python train.py --norm="rmsnorm" --lr_head=0.0119 --batch_tokens=[8192, 16384, 24576]
Each number is 128 + 32 x the weight over its row's rms, rounded and kept within 0 to 255. Layers, rows and columns count from 0. Numbers have three digits each. The size before them is the row's rms in percent of the matrix's.

# down: layer 4 MLP down (transposed), 320x96, rms 0.168, rows 262-279, columns 48-95
# gate: layer 4 MLP gate, 320x96, rms 0.246, rows 263-279, columns 48-95
# up: layer 4 MLP up, 320x96, rms 0.26, rows 263-279, columns 48-95
down262 100:157099156126111139150131146152126088085129119108148142104157116123126147097099150104187078177127039133114111104093108124065066126122192140117138
gate263 093:139084076173103190075082185070073121103145165131150128130133118133100114082174136120105149200132162159111085145104132167111138144155136137112114
up263 096:119155130150140143125098206143170134132087074103104069125093134125140142156133130154122112110144097164143150078123082137131222098099130157091168
down263 092:189144125134134136109148109115063143165148153120164139143121111132129161098199120149181110165145128138144143117131158145136054133111115140089115
gate264 104:085094114095123130136119036086042100078141177149138112095085144156118116154124088120134144070122146153094077104137137143190145159147162185067131
up264 101:111183141099161115150142187184122146158146152147128146161117112112135173099159191147115188124142178136155082124156156106147112089150151076135068
down264 098:132107099102112095130127145166166104123115113099106140132093068154163124209082178107152153146123126141145125148193084160142084103188204090136118
gate265 099:106112123094099142162077048119096213158116097170144125124109110142101134125171127141122145130177059149090165113148070092102143156150196098105095
up265 094:174071126109107144175099094166157179135122149168110085070134145155130167148105146068201110134163084141126168063118139123126072187146113116164158
down265 092:153135113153155128070103140103105167103134071181100191152119147147150088142162129162141160151163162146062184162111132128154178116116048139112120
gate266 105:129151131126083146121140167099066122162064085155102159103185174193111125167104152085149087121118172146145154158139087130121098127148181110118097
up266 107:181147146097152111137128151086104158139158140130135133096072116133112127141150150167128145167092135071133131114142180144186167045115120147130134
down266 102:175087115156122168093098143172129200133115102092124104122070137106133099119148187091101102112142181137098104072072154056167094132181088118094034
gate267 088:136232106124134121070139186131127069089121127146143148113130116194149144111096143181148190167121142086117192173063170144190160113118124111126113
up267 092:109169155143155093075074156140097142133136105103150117102099205173103151120139183182127129139191150096088162169083158053084149092179134122130166
down267 094:145103173149169129125148158145140149118132158178171085197108116117164175138183115095096123125097180089097111060112180129128120178136161156123146
gate268 100:120109159116091124088082121139188173040219135155120109122126119074140144085140131171146120097127141118123157151139097181142151175134138136174073
up268 106:158149144155194114109161137173075101137030140099123112139128105110124080187106147100149166169124106152170081123126118092090079097112110175083129
down268 106:095145107140097085135120077079145113141107108131132154114140123131115116092116137154118093137198151195121136137129188098101161131099124122136095
gate269 099:084110077104150122136206164190129134169079137125183129105151133193118107087119098111100167149091125111097114130091170155122069126109120135101137
up269 097:171080095152146088122122120148162128156120137090114144135127125125156180149178017092110144119179111096150155162162084087106123113131135135135101
down269 103:087136113074157121084152144188125076092112132124183111145111084151147145105113128140112142148103103110135093125106134123162099092164109101062147
gate270 100:108078125165108119096085105155098145161094112118143132105129106166147152151191129148131102095192112111129233204102131113094097094107139101067167
up270 101:131120137066135126117149146125137180170129177077106131089149126118156036050157112174137144110117200126152085149083134146141173096138167055178087
down270 103:079140112112185126166070131170120156138077159190118096131136090130148152105169080147207136105093146127116128137141109094063151110117077160153142
gate271 109:175098154127078096177114090110146146143185123069118041101130104147120148099103113083096155054162131075161085165131119167124148153137109117155130
up271 106:092120164127151114148129106171133180110098130167123124171191185116108122151151115125096171175099100116087079089176160111131151116057086073128146
down271 114:163127087138125154121042130114126128107146076157132194111093104115078137212193108177114070163113142141176130084095089099168087167131123106117149
gate272 101:083078176101090121145137137108149099145103163147103137075155116114176083131130067169131151095110150115190069094080126114085078132123125129135139
up272 095:180150065105096106163115106112183132127103151143167178113146178137126099061131175187196138157065121145108148120139142164149124152115124150093116
down272 095:088126144138128106146080074098108166062100125161134192069149106149107105120125154141135149182165040122087175069144133112149102094140148170084068
gate273 088:097133095162082152156157073145118029075138173084112113153119047070152129150145130157087104136152183086195136154069163119117127114129107164128111
up273 092:160093083102095118117101129115081086071119168130135112144120125147101101067131086182139108127130146110133170129109152195167094127086084169125159
down273 087:143116144160197224163098159112158127155089115120173150131092151176154144092057111123149094077128133101124140082165142143062115124145145181093145
gate274 094:114078112198167190165093122181144110085089100117121123172063147149158094064158148139102131129111178136121160134049088130182119113124129085191154
up274 092:137096134147103168091195130109157136120172144156131157124080111109077107169125111113124162149088156148083134124217110151114151171197090145111092
down274 095:101121103095160110132184119060134154140177157146105112107177148144044136161108191105084079127120128159137106129102161116063125109132129118118137
gate275 104:102122106129138113099098162130144079141115123140135134102104129170101113104162166116106154174131156127085068116139173156105162112112115093140105
up275 096:118169118085092071130184172152149123127114113110066088141145144100124115164107099128158087122158098073176133132123139081139083141183154156112183
down275 098:106134067143111156115119173104156167133116121168109156154117124125099137137108117184159165159131108134110111138108077107098127132158108138149142
gate276 096:129159194154107121107157159117058072131127112114071115153120087108160107105140181097113145122112140155133150166140135132206112117097049108127084
up276 103:134149070124113185129139127114091121095074140121138106102132127158171155141095081144160137212200090157159175159143136160194162171170121153130143
down276 096:154139151129083111126133083138172113154156099086109165109205133103090120112153151098141097161193102128151142117120147158086105141129116165132156
gate277 102:119045134111131147141125127108157211146130112092117173083113168136192158094122040127140138084139130108092146115157124152144101155095107147100164
up277 094:125082097095176065087156093163092142153088122029126137154175086099112126143131129082118110133136161165124172124103118132181087098109093075087154
down277 098:099114125127146085093108169091106207173131129089211090190160163130153079107094092070165156165133144120169175149125138159173102162124142131137114
gate278 104:090112149132142145087122086145100124108109114123100173121086188153130177156143160148144133169138156149104044146090136145125093080079163079095174
up278 099:138142116228118143150076162096166146084158145090144122206118088119129115125125097178126097127096150130080148135140133134057123129099101179163090
down278 103:163122123137107138120073113112089169166095142138148123143107133116136123118097099138172097091097133163173115138141113080155156117140079123139149
gate279 096:112115132184143120189143075172160127086174103144122072145191151155097076102123070142133159149088153156077101117102091147086052109151173118114141
up279 095:109104154104132179107116111147156077107131063188105134107157160132155149153129060068093160062146127109160142116126147108113166134161119160101102
down279 093:097131137110137119138169193122114111084126109090191133108154157152088113154162121119126150130073162102111132083187073067162145134144108120070119